config = dict(
    vocab_size=8192,
    positions='rope',
    init_std_o=0.0114,
    lr_mult_down=0.7,
    beta1=0.95,
    dataset='wikipedia_en',
)
Each number is 500 + 25 x the weight over its row's rms, rounded and kept within 0 to 999. Layers, rows and columns count from 0. Numbers have three digits each. The size before them is the row's rms in percent of the matrix's.

# layer 4 MLP down (transposed), 256x96, rms 0.16, rows 136-184, columns 0-95
098:533507502455492531552514520502479496479503490538508530491546503530501526469503502532510516539468539542510564500498526505493503527498515521491504524506483443491524538515464510458491526492510508513523474484489500537514499480498519500507502491492583488490487460536504490532538492466466493521
099:467516491519509524490506473474503503499476520485467519513490522485544514503497465504515481500497470539521527493494431506458523505548476445434486499518549493480492544505507465514503517458523501500500502534533503522523528529492520547523495505495506488485455449508457502543495502491497484524
101:454489502492518510466514440476459484494485561522513501494503444471511489511465478474535528497516500457470515486492501458472512495501498483529488472463494512533486509515454494527507510521482518543513559515485515535500505503501494505462510501491422500501522458494504506473492521538492502526
098:520500481512526472445517501484483524501523509524509543520498489548497528518542466513481509491489453502501500488482460514473471477479463507490500537499500474495499539493553499498502530493491504480532526521508509508498542448551522505515498527501479490488550467474541507554455514533524460506
123:486478514469487529524500518493479522448459489463468533503489528507493517493510537529535503496470469494530466497506520515489493449499530503474492458526542490535502535528455487540517532507505498467491479524505541476499530446485491492516489481496568523518518502512505491504537470517453481490
087:495492490496547494524483543474476503479475455495523548487532463505488535529490482517531477502546494485537519495504524511467522542497512517487462468466523491503463457504467483483511525533525507470490521505488486511473521482503455464499508504548544493472518525481491512482521476500460440515
120:483479531495505502496504512470525496509444542506512509516493550503481491504481494524471468474476521474500493467533483524473497516512450492542472525503508450482490504504531539513495506521497518504510438511499495530514513572493470487513486489508550552497514479471527525504533531552519497531
114:489519516492489473493461505547486485469453504514475516524477474531458549498513486422459507482512501516502514515473460511532548499505542526547469470487501494471475490470519483507521511452479497495487485502506473494525469471495491479511493484457490541516548496520512501482535500502524521475
103:480535475520446545514485467503511487519519513559524475479502492519524498487501483519534500453509485515508520535462488531507498528495493504523498508479514477491507466511490498465474529490514513496472561530513508472491535481439464552481523500512510453515499491500525531484520518550483513548
104:578487467523476472465492516489521478490509492481497513477508511498493486491504506447502434494501525475493457473516517493513497480478533529501534540495500545488479504490489528507463467530480494520503535522465480500517464482510485495501476519578495490496489511466504517525523436478486522517
095:498518486490485458478516502486469512511470516516517496490470455483446533500514516507502525511499503431486461465461513501490484501521457533499480538466535517514457447520498492528488509460487567523486495499487482447511489518497482506467504460495477486458488507479509512528503497509537478531
108:503495505487471501472522498496521491525515502478541497487465483565536474529472482492497511490488484479487515495505512484492471461533512483537540504469502524478514466530490528532511456533449462511504454517484519512478500519557499477474495499512496562504509483449543456497508497475501510458
102:463497484499481525516531502522539500518508507509492535490489468500494494550507511521474493500464475516521435444486477486464481513519484518504495548510451522526443498477478546509530511537526501425493509511539476471496496505513499445468467483490516493485496499452493511506504496503485501487
102:463503479493493529520494520481501487491494509478487528547517494539474531463551530516467560533471487483532511473532508504515476529530534524486501501489506487491529516456529497556468492494521493505537472514520510507482477449508525469540488530516447502532482479496528512528517531484496531490
113:465470482514479505500498578491518478494471469540491524494489524448475451495511494470439494477495495513531510503484493440537497512539500480526487525484508483538475497471486530498483495482533508564494495467500530453479516496505490493496465518510496507492517511470464512471490505475463527508
096:505518494498468528522507503508468496526475540437524468517561500471495476481477491509537452499536501459486529518467487497515451484512521487500505486487527513534516455519466478461495487472508527523482526486463493478522498504496470545450512492538450535490507518471509524478513499504522514491
107:484540500510532492480510507494460515513519518520493469559519499501478511520475537510498502511478512507530499522509470474542506428492481515542471527470449465525491489493505555538518476489483508458518497512500527492509517507510516502504476529497549465504526530488459516530502532528526468454
095:516478520537512514522470447472485507502543512504494537501475493498519501567527521508488539496494489487485481554521513467492489507483512463478468487497489517486521549503496491512491535479461526469536475558480471495445519516514518534524508468465450486500484497489495540485474494507516472530
105:506529535501519460486471521501469488497485481488533466529507547492517533519513486473473484518481519515481527536469506522493471510494529457494532499506465467465465509476559550523497497469520461530498501490472507484479504519498530448516493545456481537532498505456484496489527496479480472482
083:499523521464494498456515467540469495497461487479507500501489518546495477447444475483493473483462493495527500494516499457547519470516540461506489481510510525477521517501541498470490487496490515475498507505541482481516525489482493480546526530513517507485520521516471451485549472458538533517
100:474479510487492479468484521513512487507542550475470485517471496504495497507528504490500486527516507448497464513552491465475511503533467486488489530533533527500490483524480526496518523495492547519517509510477505525488500538514507491484492520500425510485460514478506524491569483506465525428
107:526461527507501499470451517494482529536507481505507511478487478526471483497459453511513516475475473490515491489487532486515499526516513502452488556488455524467507514473502459496504490520489490503488519488497504482560447526443451537459494535501518510540479526482479508517525492486478471517
104:465502535519501524527450508508512523518489512513548481531488529475489504515508474489474519480494469493531534510491492486499509441498581505542572475511476504511490530446490514531471515514510499504510499521508543505535486495462475499542475504498509510454471517490498520485506498500490530463
115:501467504451452500532527497492478486470507489517481501533512528533502521482497513484532515465480491511492524485483514550420476481506487507531494524497482465470470489495469529526513502519519500509487445540513506509507532485469467509496512502486525485479547471495475483569468478504496548505
096:505505506526481503481488478482501551492514512521467464477505481523466468506473484492529458526512537500492542489506470504477504499482554509500488537491588500465481513491497492472510524505506501483505522535517503484482450498465514422509460527543505502505531515497482523478518523490520469527
099:496514555490517491482518550485477497469494492481493505461498484481496494487548494506473473488519526498479471481500527495482536525519517492513564519493507484524495473492545504510515472511528552496507463490524507492492470490517502458540455479493467517495483422477475483494455498443501482470
121:496504453498492453483465526508509498543501539506513507547470556462501516505542482487489493506452488531528472526492497489492473500477536520464479518509479471480531495475497501440483474507436491522541513491489526494505491504526493516502533502537489493538530547500508515481505483470451501506
105:508425521480508503494518515504437494546466500477499537512555522481515488478442479503535514532505529481531495478528474540483499502492486519527494524447505521495482516526501455488482481494517530562496516495500518507464514504485499483492511498526471522540506526523477484507546475516510507512
095:548496518524489493512490502500512483509523447542499487447498478473544467514456469505497498494496462495482501485520521467518538474461520468483510478509483481498487464498529543553449520555490495523499508474484475481521506508488504496515520484489438491497468472484483487458503501555477488504
100:501507523504485489550504490506470474499445479483472484461491488482472471512529508532482537478502504536463476551477486513499510533531493507474490501486512529491495461517496467510524492532484575485497505523536501514487524476490546492503486531521437484514501490535504545523476475525458519528
089:526512540509517483470495508485489554479497490494544511540500505481502479544544522508523448510501541500478485480515440522513479515468487513538486515498540531526501454503497561528480493495501488552504484513510509494483518515509527467516492488536553536491501441485514487523472480493499510485
109:502514512490516537486509533495527513529477450495529502461478460483524520500537524526500470515420482449477493472514514526454497526518519494481523492505480516494465496553529451532492487532468502496523476496497524513525510469502492478526485466492546463520491509513510502512463506522499522461
096:532479510464515528489558555536488519497485457496514482473490478497494521486502498504499490504497498498498492524493509561456512511516475493467497512458456523450502505489494495549483484528495494466519497487526493518498497508469513486485526508549569522514480518506488460473544510458538465473
104:445506546518517476528516511518518490508449508505482461522530467488476487558550504476513483501463497480498496542477545522490483450535547491520507484544493495496460484522526490490504486482497473528515456540503511507484535517470550490496480530491510478478507526505509536533473496500495502485
093:489470514488523487472504436491457513475453498513541440521512460533512520518466486472505487554475486479482525532504491487501492557484469502500494448489494497499479526548513483495473514498508502526532451527494477470531508566489479498498482487474495518507491505508470486479532485499475501487
105:460518489497472510520473520478490527501464545508495515490515454549497494510533533493520504471473509494534511480499519475492514515470535490493451520497546476496523458523479513520497451489479488507529436476473477533494486487487474532488531503498492519490542439518467498512486538445504511498
097:524531560477493531537523494489516457475483493496508546518501449559493518506550480486546525526476485516498522476458493485514484509501516523467478499531473525495508547504501457502502476476540554456487505530533500486502472482498540492493490533478523465499510486483524470501489508495503514479
097:531537489507475487490516537530539515496488464519492506489497527567500486483510455450485501502522488483513504468493533523525492504474469523451529505515462517470497448473536515534496471497470489493516519475482453506467529476514511521508539544480464467482500526512504485536490476491496541485
098:487452531514527471487546480510479473521507514473520477496543517548525502519538459508486473494506486520538596524521479479503508486480509471503468497462476527522488479522472508514452514523477508496531509543516489505477485479517523515527469499508530527491508476527501470506472515484515510467
099:520487472497552520458501480511517528470463483529495466492482487497517516538524479472463512548506490458523480493466502527492503510516520513488503497477479500512458494491479506445527563527512464517514495496522497476470517510492470522490452515500437494489511492443531515521471527472493465479
114:529534485481487482532471512506509528486543503477452510525518477517510558514482504478515489501543488453490479478484452490480504477496527477483563502488550495514501484475513477498509533515512535522459476501453521501495486468536527497547494501533487479533499501444496498473522497524502493455
037:494492497538490496517540464488463480496483481493521455490520500531488518457495502506489502541528457511527498528454556498498542506512505515522478497512458496538470510507508522485463495515493498463468497569493477547492493504542492537513516501526536499501463463533530471505531541481517495485
086:524484550493509539530466468478543548472495530528508471486477489481472514510514490494496468482488477475489523497513465536506501503507457512501479512498553504497518535489493488492481492485476504479465561476477507533506472532467453502477550521515493460471501485543492462547526505510512529495
092:514448476463486451511512550522494506514482483502492536509507538532505472540491515508505504554494496480487530502523516525487515484449530514488511552475516470466523459475494545482518525538520520525499475504514514509508485474498492506473462518508564469471467503511513515484510511552531496506
105:547514503508499511474505527547502525510483460481487505499488519482537483513517483468486518502519478510478485506540456537496484497516491536473505506500476489484534549516483440538516526498482515451495493437515480484509506479473535522488514520468483492523511541449554479535462491473500514523
103:507476511543526491507520521458480523490524492518556500500476489517513523530484505468447513487501454484496505477519482488525517491478511495532530523490473491473476504548544470507513485483468491490495443501477481492546474461456518438548529471500507496452520507508482494515505503469533500523
102:532561493523496479484496508477502478533489537492460517540484500484511529498511511505507534500492501491535493501528500475547501515512439507519467515478491507541532543497522492486493492531540459507460423480460519529534507508504488512504496496539456503543520508501556504511517499506475494480
105:484554470472458494517496492523450470553507479507500470508528494505507495493517503513477436500496505515521541535469504517521491535521562514509485489462489506482549456485472504474504482497492502495450430500499501479502497472498511529518517483517545501515495490475495526490472497498468522544
105:460497476496476546511469529448515528511518477523463514516521526466519505509533501538513523483505493538513515492491550480472471514496474511500509506491476546505495489516505486490464476508454474455471492464541494471483499496453515491489494494477524531491503517520559581500490482482495499516
# layer 4 MLP gate, 256x96, rms 0.361, rows 137-184, columns 0-95
096:492470446494508463518468451489486472516512511434481505481507510521506466495480524499514548530506502514525484500508514494558535477489503450450505519472519491465465517487477482445502501459480525547460506529488473495493491500467493508459552492509461492499510493511525480498489491503486495519
119:539530521493535513501514527500554460507499504499476491465503503510474493499446473530517497471474503511482500513493515474492488469471479482519508476493524477524465569521504446534493470511494501469467548483519509518532525517468479506502509480451498450501538528492449471510533500517478479504
103:485456503518451527488509536453465492500516522517467487497526532477492514506499516492516490497487458492495485488521517514508514503497468443495449466482523463487493487538492562487525490466519510518472529506464476470517490508528518486490542488503453492494485479494509469461415500508521499489
097:438473495531464533537544500496538511500511481455490521506470487531493531479485512519540515511486548472495512485488511533527536495499552485473528443513524501563506492478450485525508493492561503449486529506526518496516531493526510530514521504508501477504508487504510517489514496526493497488
094:469468501485490517518545527507486459507435495546548510520465474504484493520493511502551518485501461504523479500487522503483518451501471511486522486517490464531543465520481493466488478507535520464481523512527473478490485505480461528493510451524506498543519504498496519466540526532530523491
104:476496487486443494468489527488515456502503476455526472511484461513490537491497523530526495494501532526507442525536517465531512520480501526491495483525499476484519474502522562502533532485558510489517511486533516522522515517510551504501562477488506509512476502458485473520505506526466530506
111:486501472520461507472484490466530531502507478517505504518503521508524454456528445557528466504530509508491485542513491523515520548449463468485507490511527529476497489494502508520528510503518473514506505519446496478555524505539482529468530513518476484526507507551467515501524509494488476475
110:465490498471507500545520548523498573484485486498498499518495501473496481489455493510498486516502524524465490539485537526494537527503501475527514555545517498480505498518490496517518454529526443480532513507495495484518474502520546493489511481475516526542501542536434495515481489482493525494
108:473480506497518498488481517470476467511500507467457479430490474462501480475473466454522500536476516467474548479485472480558494515457526472531496502517505514533499506496524494496499467480475479491495526479488518522490494534540469518456486517506517460510520511540495500474492502451505458521
098:528518478518523555495539481521487524523516467487506507513507516479534518486465519521536481559484532542485528483502521503448491499514523537519508479521499510475483528535502472516485425464483494482486472512499478502491488478504527557540522501503490500481515506485471493479490464459450480504
116:495497473530512521472542529492521510509487498474518496474502439532544487476500477518495496509503511508517499510465496489525459533549505517552517539503530471517548466469517435531531521517477478491520477514479502533508523525546498530523483534494534523496539517512507462487526489486499520520
112:540467533500516512518491486505489448500518455540490503495525521535529504481505474504488464475520516484512495504507515491527480537464491509523505479506509507443509510487522538451486455484479525495526530548475491544545511529509499516566520535472455517479486513511503494470468509516527468502
108:483517478538487426454489517495482518494520477476506498492484547498492476472468493499495551494520526505549540519512534535534444473541517492493498513503462486524513515524496482481466498527534509475527485546555524512515532505506525501488508497477492471489488500506500502480527485507435511486
109:487504484477485507486510472504492504535492452519492533517543527485460504465498546521489472490511536464443514527482470481496475511497508491516495455507513515516527553505532491481498527526482524521467523555485488460502479495477521474467495510514476512542494479530486491481497495484542423502
100:511521504543494518510529478484503509554506516498467474494503499485489500457509540475487520510533509502462489523469476530535497472487516491485469469463466504560489503507470484469490503513504496518494486504527471525522533510469535532464464549479496479432497518530462488487483528556506492530
116:480499474481439481458475499507503526570543458487482497537479485516503484479491502517542493460531538476478478478522496532513525492476514503488530477471540530562490498504494508468495500492486493527515543481515495521526488476503542490497494475512489512496431480512488493506515477500471547508
092:483473523496518489523514496515500462484482504527476507486524505498513527485481570499527481479535500497499467558481510571518528532504516496477534512497507498496550493477507510493525495482491445481546549441524508479508511538502509469468479492431486492511495515496491504526523508473504473491
106:504510489491500508492515522460485522521477479507518492540518483503558506467522481539525538524484529522511504498520531514490527502545509522468498543512510531533523493481507473507554479454493487485560493509516498493540474499498444561489484510457490516465467480495480466499538541508509507497
081:498510480545502489513489486524515514536520489548538515541512495494485488513505525515489513449498503533514491491514476511498500505539466560523481496514465511531473509471553488519497502474514527494521544499506522466496499478483523459457484441489544476518540487510545553490493500497526456508
108:474524491500491519464482501463519490481495456479525563501531504497513460539521510497508539517491552515490518479489527506528521454453488520517500489531474462540511526518547468459491520508502502488514519476478491484509501491476566486497507475524504515517515492479549481501482490463460465471
103:466531479487459533485446491479515488503468505493474526516511496499492488520536506507495482499488548485534460472517523511530486541500498504470499491504495539520492532476524541447508514552474489495467461511492536487525493472512485516544532507541498474465448539512489519502553502511470509514
111:500477511495497529512504529473540536504523486484515481472527445493556508484490511493506525496497487550487518528510543504481494505517549496523523499525485504519536513499475522485511480506544463539518538550468540488501470501448540486528455484486492500508507543496503480517502486477450525539
103:487500503454478474496514509508493437525499532509484553495493509550481484501515515476512484454517513494454536496493484491484516522499454494520510499469468469517487499507541485518513488491516524487532521465533460488508482486489506543486481466515500496486550485424534470491468455505516505464
100:483502511492481482505496519467533535525511483466486510500548480521494487505449489517511483498448540503483545530527470528428491480515541508535528522468549535513516480541514477496502530497525497472504478495530492509494490498522518470540484508540500526466506489536516508457499522469534503524
097:499498466513482501475504539539470528541487480517496504504477501532474505526489506496514533517479545483516473496515483519481478467533488518449480553496518495537505497542444535499494515537449457522531535518513506511501489542458506544496508482502503493497456512492494514521537550490486509466
115:499480454534531470475513535527517462514494480509502507486499519502505535499507464523467534553476499508492457510555570466498483504495511502470484506512498486474506454498506478498509513522535477515527521481471481476497491477517476513536480453496497486491523491479470525498530562501523548537
109:508464486481486489468482452500515469536512538511520557455508488569515484471488456522500477485496471526498502482525490477509555482464518502487489484518509517501537492514536488503457523525477506550489493497497477501526507496515557531505481507548498471492517501501480531503520523463457502529
097:538525511537497501528449511489515513484518445549506534500509444514507499502488489510492476457488531536483465500506481462438510498496518495538492512485481504529528512536517530523523490501487502466489486512512470475531488496535473547508475477551490537467500499505474501453498523479484531533
109:459508527506508444497464490470498500521447541520450497521513509488452511465494482467516511474485495511487450507503457497509471473534516496483489480535561452496520505532478514492525499479476516533532529518521528457518518492524522494494430483499466517478501514495495494511493485495492476482
083:501463533481527509482444520510512463508484496544490516478527559516512511484506449474466470512472531449511480476520520503522481455475462493499464522481493518509533513464466517492503470532551462481504487505475522458484485479485535481507466495518490473459488506522500496506490533501498487466
101:527527516439459470448496529449497507457485473483472509504484509490507490489488485483492566466485501489513473477461535457510467483525504510492488535515471528493504493462511513506537509520527495531524540549488547508518504512526529483542513531509490521511510522479477478469515500482477501519
106:445533465531478494490538483526501468539489526523507481490536490558483498454509525543515494474496502528471521487514511454499482456477490481534499504480471470503487507504523510494535518491447499511492557528493517473490538527486483509539488486499487482461495448501516476509483480458496533510
111:520507480553463514456534488481501492506537499471523547498478546490512472498517536513519523479491492511511475459490502444510500510507470492468507502474507557448485497496466507536487478514493492464525459482492489451501504514491484479504470509478497518525489490478492453466531524518499561533
087:515477467493513491490504518467502510482521514494480522457526555478467471511498542519515510471522506521478464479482474474508485512475563517537489489519527473519464477521506502537441533495503555491489462494472533462510488562511500494530494493470488476501529477522460493510513514490482494539
108:538469482535500507512520482471510551501513522536458489494498543537555506475489503538499517539528535508492500505487479475514499519523451468531456514506479486487495492513516463488487513536474536539495509525532489466557492516491494536503553508490473503553502510515515520535497509502531519513
096:490505518491488511500494484430482469528468481522513507533511503535522480459528485478532513519465503549542491506507524462508476495504500527547480463481503490500447448521523471489547477530500513549481545483503496531507490501498510495475535510465487525490490510514506458511531509546489520522
080:526519496520482497472519503525527469538513485554523525492504522513475536485490507485469466491514530528469490481482521478487514518516453490487534531463462482544482479506478491517461447459522514471498504462483497455454537493515507507499477488506454511506526469469462522478509498517528539527
088:467516511496504508461556501524494506513479504458463503530508462517493441492522504510484487495540487490501538472516497496467497504535525482535534520481481491515530494478468499509504551494479431519503489497486492467511533514548481553525461520510497500526536522510534483508484506474544534472
102:491479488505495505473479514480498506501510494445477532475498482482513465463529479438501510491497489474513483490516476507488489517511482427467508506517488520527542484490535459519473498489526496526462502506476491453472522495523531482513491467539552472554506520476458469490512527480464470521
106:510486505487451515484499501454502493476518475486496509508491518526508511475484534486498473522501470498505457497494517499517504506489491529511513499489527498482552473493445501554482488482485482509511524512503553479513514430504510541463465487496483480470493532462467482478530463434537477554
036:509519529479504492536479511483495543502473520518495544524509458498478485522546490516457480510483464527460437453509490494508450494496523519496497485487443520463519482553513490450473506509493520526510497480488505465483503487488461482473494486475525524508509492461505513528517451455511489504
077:501477472493474488483503524515505503441492472536495537490515485490516500447521541529514491470494480501482466473528479492525514463478500471580521504524522490507502480463507482502496512534498516477526527532518518477489524530546502458450504567495506501503509506494532497479497510496460457525
097:460542483487471467456473481521518493500477498491501442467506520542492534440493506512494468496488453551518478515488493496491469494506487499522503481514490506472475526482528516514513483475508532488488498553486501493478512525512507500514494501495480446489556414467483494478498482469501494481
103:475502528511535533507487481420526487485514488479488519506473509529497497487481498504516529522509541529502489504478492557461547489557526501494535509522483489466484499502524485465478479469487502525492493481536530480477514495524545506522533470486490497491492487525477536450567522512486491481
105:501526534519498539503467517466525547471486479515470478534496497508551491460478467489529522469477541489524489515512525532529532497502511483476461480501496483507514518465486484501476522515506472492522473481513499461518470472518438503478481510535463495521536477475532515484502547497477481442
101:473526469511475519511480523499453476505475486500491538501484487504548479486485522484526487523492475511465481496493511448495504499504511547491499441478484505530532521506496476499543533441495500470506547475528510490559501491468477532445519533480519538458503514517473523497490502487468522484
101:521483478510498488466524532505544454508496520468507530492531500513515487507521470532503535454507526490456546499530520493484485472458494487536506517519489500533525576486492556502490499498498529478495520517466497468454533483533492504521503512503466467496530533511486495454535504504500487458
109:522481476510500502516495503512529517485478510506482514489519508487545515482478519487512479545502465537491516478516548489492494500545520521551540521502534507552529499473508500548498508533502505452520495510549534480563519540486519522516520461473470517518526502484499520457476445505480501514
# layer 4 MLP up, 256x96, rms 0.381, rows 137-184, columns 0-95
107:509497510490467505507471489496481482534527435483504516484488521463473479491479492468520504523534479530531515502512551562506500561481528456465541497480512548493506518508492481502496522488509484500495512497518501481532515521484512545521518499514517508509524510536525527524534523562540544490
119:498474500508466520509473477515498507495513470534509498467482519502505447470521537484481477500481485491500472531522475571469540542478491485459480480500499456504499501489505526484499470490503496530494508472468480469506498514446490494479483510477476470496507461525466498450482542445471497551
095:515517515509511514501483459509495516573544539469452498484524525512482531523489477490529499502491494501479523496549457523497521494510473501469540485489547498517470493518507490516457545556502471495475525530505508496489509478519496510459500524472547488481523500501487472435517466514492525499
095:461492535506529515525524539462501502447473431501472487518483520535510464516502477518532538513473495473513507483476524519509531451498518474449488474495494504517486485504465506504513500485542514488508477475519451484512471482556533496482476467507498489501525542519503524451521490498485472512
094:469482509517483492456542495469493486533516501493525472515454557530478478527476517487473503503477457528523485496515539520470502444504490464496504452506510486456517507525520492523505499496516530554529531506526462491476499522474502513524529483513465522554497509506496504464487475498533541526
113:459500446477492493511473490509472487524468493475534506506481474552502495481511459528561483459445493501525506496542511454551542537492493481506484493515534450488522492473524532512527502534506502532510509474510481538503504508509528467493506455475506482510505523511514488488459477502474507525
115:543507520519523479524408498555511510499506511486510491520517463439484530492508496495477480536503539486544470497527506488530550505506493432502478530523539491488501499489495524516484518533492502512524492549487469504502507522503502497499523505528475462528523523519480502472497540519512489485
100:524546529466478505526499452475487479495463508424467491528488505492474485532518515500467468497525487496512496467535476496495500530548458476484480488514509517529472517511451478544478484478484553512512489488475520504515505489462470505515476556513485478476502481497527463507490501457507511486
105:546451490488503461518483524520492521505498524474496544521541474478509505509481493486515510479478515489509471477517480521480490505491492548500483473493559520534529528550521517485494468469514523457526510533504498459487477494510477457487480510522505424449483484554491501482495521507474508496
098:496532517499499520475493510538500506519518546498476479495475480523431486496505521505479505458500489575513471527490504539526511528488478503475490520528461479515529481507483530544485545499541492508514498507495496489498531458450480492471471489541542501487526490452528499477473519482495521534
103:483466537517515512498553517504499495503517494490496470500543456496479492519523501528511450514501509493506508519544504512471504511496521485548482495508497487499510443493475474546506467504447450468503481498508484499512517563539499553496510495544500486505526479539495462480459498464540489525
105:443471495498487517485496504482548511484513481519535458496509512504543519506492435505495506543540521501501522515512475479526523512474531515534475462499567508489536507484508522493476526525498509510488499528519532529515466564513498542543531537486496506479527523499499499518499478521525466519
097:460468500473508472530498462454508494496514513473528519468485488503555513498481491451475499482423467506509501542526501475484482531493469512511518492529528512479526455495473494479534521472518504523490503505481506456453519469474477482505476494542476496492498544481447489488513494525496521523
118:513524518509500516532471521459514500472528479536495521476506512466502462547522492489453521537497504544553507468491524461461510524525541497523495554530467507529451474504537503481491500493547520445483485488486507471495499503514494534493525492505484491500511494487447522542503500494484492530
101:527506484494476469494501498499523477517512515461476492527543517524478483523496505495491462475512436464490480506538495515517504545523481488490529514530504530531510514510526491515499482525558546478505472546522484519486499465502544488517511493499498517518498507552457469456524504552511440512
114:488464506526486511483525501521468473518515491517470496439460534483446512503511479466455534539514510524474471509483559476526512516502478506467551516547493490498517460538512487477501540505521511490501515493527469530482544537504504492459507496461477495490509509474462510526500492501487533497
088:498514542463499495502519515493511488462439516459507481512507501514484465490487542476534501468484495529495481536510485559490507506506525495456495493502515471467505485507469473497548473516492491518525523463536506501525544530490470484487461470483495476526538459491505489554484507503437490528
092:535455473477500493469533520527524520517491485486540514499515473501486532467479444447562504522503436502477534520511507504479520508488513502541521512514477493520473523529498546475517501496497519482504468482496476509483541499505533489502524505492490495522518522523560451460498529470493509522
088:520520509458490507557505523491513491494525510509478494515522497482487538522488512513503443547479481515514495456482522539506492488510498476488534501437484489470515518516470544474485542487542475490541530494532492514504444518524473498475475530533449499492470504450524491493478507528495481512
105:517505498510504494505470496494514502498505517503546498428484462512515485505526481513488473506481514485491441495514500491516443518490492555460506516488490513504459461485435492507499421511510493494478549466486529508449495506530469500528478506473496490480497508528483514472530521499516543498
098:507474468543478509503466541494508506511501519481515506499491495550473539531492468475486522515499506451516450505542495502513498524520520477466505570492473529455455507466512525503502519522519493481477509506447521465494496501531488561499534504513510481521486504532469539511499548509482503485
107:508482491439463485473469470521524484560507515519526547496514508478489530522467511501514500529518520495516520482505494523469498456479515447501494516462519488482552535479515487513527521539517514476499514522491525499494476503485516519503449527459487471482493560472528473504481513493452487527
090:490485492470496511485533475491518463525501514476490556456503501526491461535486547506500487495500484509500495529495483534472492497468525531483498484452481518557497477491555468512475488514492462482510503491489506483492458476519480521485545473535508504486535502481458550482556452478518479490
089:532534494512517476530517496478513504516514533487454529455465475492557472478492485491500548501514491524435479519497489464530520500483480560501499480523511508485538473512501508549514502469537520480506469476500478480506490520503480493486494539494510512497463504461486496510574474479537488509
091:515519513503517468487510486514529510515567506519505511516472474468494506518499502514513477509505468553547529529447520505476486535494510554482492500516501506479472484456481495482468536452499500486490473472482518503489498509514522529517495556518453544489492520481469470494471472496502446543
113:528489529479505495479558510475496477444490454509504491481526503490499511527493530496472508512482493504498483466539538507503529511457503507485468497517451494466527448507524508534495475487503538468564517494495493456539481506500455508463493468479498506476525487488443489519473537491512517527
113:516489512502460498514508475506489452491523506486520508518496506513499530472475514491521547472515491502523489497435501517470492503514529525525499501486463460469483511464479459499463536488481493549510514484526517513503474505478491496515536579479481500480517551528477501472493549510481566514
104:467502469520531532487505502498513497505473477454514539544541484494535499415473504519526485517475465541553503499509483518495520500547505508506502521507528483524510511480514476463533493489510472452511486503518497483504491461499452491473481523514478492547536515529469524478481512518514482531
108:496468509525447495466469516530448479485466542482520497508542498462448484430513520479504518468508515500466480552498503536479522533505492504470481495520537489507514531534515531505465472465513497490500513483507491500534525517520502519486533477495527465508511535488514514481492444491483514500
085:480522481499493504498520450504511550474553539498501532470511416504511515484508532490504503473549484504521501505498455511499532511505493516490522446494543498513517496503546479544519491486471536477460486498491472537500518522519499487439494443535500488503510501488472498505504515505503476488
111:497527485525526489491490509494526485487498459473540505530496471475500501475469527514540515558508516503528493443564529507496485505506531500514522475530524467516499511518477469497506521496546528501495479555537551522472525487530504452518512524473493539493504465486482463514509480498471475477
101:513504503517472499512520513490472512517501500490490472495470490539525497467492507554534506474484477487470507488520473547523447501491539489524505517491454539484498515437494494510471537480495485490510497525474427510495530533522480550514447500489496460493518506515518465496472464493506545525
098:515512513469522487506519501544498451493470518525502542522493500493498541530513489540506480496513489473498497455517478506503502550493477558478486518491516463453484498460474507502523481481499504480533499433483506510511493528516430513537512450485500478496537533503519473457485498499511510461
095:504485541524512491470488459486468500445486495501492492470520545513494493449509501502520505500488512542516475438520464520511513491502443480554509504514524477482479497500514476480529512513504466501459465486500512516496509491512488480510499521456542441478528475498445538518483509541515491525
108:491517490499446522458507470509522548504491484515459507506461465511518480482525519520512472493482480504522437498491504493508502507460480505488498495488477475484543505541524506503494548485475546484484488536527501475494519472494499544515511505562457506541515514502546499526491476451464514535
099:481508469464448522484478495498437471461485502510495510511477496485471487495530514513491521525466500503505499462448509519517475537497508513521475503541503519466532464513511501466496498473535533488510505457512524498496474552502491461507508515495457488538452488441531494497463501456478476500
099:496508482521496490489471487469454491527482530478521519533507477452481517481480515505497456517514493518505519498497466491482523519506520464546528466475522491500500550527471477517500546512542521523471502545486539482510480528503474477463503489487550571482521528510497471526479538511526470506
094:496487522464477484469517523524506518544515493520476521546527475535499480485501515573502474464470485509525471488517530483462538505504463464502561538452478539494514460495528480477563503517497494515471526504513494497513511482504486491463523517521488468518495479493514486490500503508522516544
102:489478549521506523541567497521482482481501461509521518487482549519502474526507523511517509507497507519525503531502456510527495450511496502501466531520479470548472519516431493538486520462497507508472536496523482489508505501482507492546514522494450495520484505534484539510543495530499519533
108:516517475495513504491485461483521521510476546508502487535479496525487532536513484547523499474476566493500465472547474538480488495539487501442476480486483478504448551524532498503522486516492523502469496490484540531484502528521519530519519497488531470509486468508524486492515539538517478467
035:520508544508511498507479517468477521501446510508479543522504474508508499498548514519440487481489447525462452474518505501502469477505468483510476487471453525454522509521489474495493495497487510536515472488521512459501519536480459467476468476461512521508506524457525506512521460469518479507
078:473514483515523502505489516504480494445482494449544508536497490504504475453491513480503511490507499510521549481500515437519472468494481565478475513506512527473470512488446524507488518538459463468498485517544523504523469506521523528474513502463544513458513508493521472507494509507495541481
097:452493531526509531490503465496510483518495537494475459487489528508462508530513517485476490503505558476510476530521519537498479491492477503480510486464514498450464504506537492503478508456491506476484551494475500505474511542458490537516542527520486472546503489518531547528441490467492496500
112:540485501530494518515511507487503490532526552503522532509500494491508482530517505467500497522488473472518522489474546488470488467482508540530530540529504523492474519520518484500507505523491508522441547487566505537498546498432480513524525493492496527506502491458540478516483514487488540537
100:488500492507474543524478515536519510516512483516482505468485514490522514517496496551457488478529552463482447530515521501476488527523515452497502503491495502497525542475465464524513477479487511475494442497472495506496429523499526512456521543533483492473485519501503497510493470508452514462
098:529513532496514465493469520473467521524508505529512466477498510477448534494498460524464471462491550458499528449500480499538473462537480481495493472519475482505475498493495509499496472530491523546502453498478487510487469498534523476499476493502488476548547496496506440484475496529512507500
108:496470508481540478464524537504494477474456534501510560497495518515473503438501512530490538488494513514468486526541502473455493495461483549501515469480507497460514511458517484527504519485481509493490510502496531509502494487510490534518532483463551445515521497461468542482512478479523474494
101:473473491473504472499546508476493485516503539486496459511502549546418502477528500507486502518537448512481516477533457495544481506508558501460515477503494498485488510516508480499466520496533502512544521481502526503482516543520505533517476489508443505466499467502499472518512479482508503474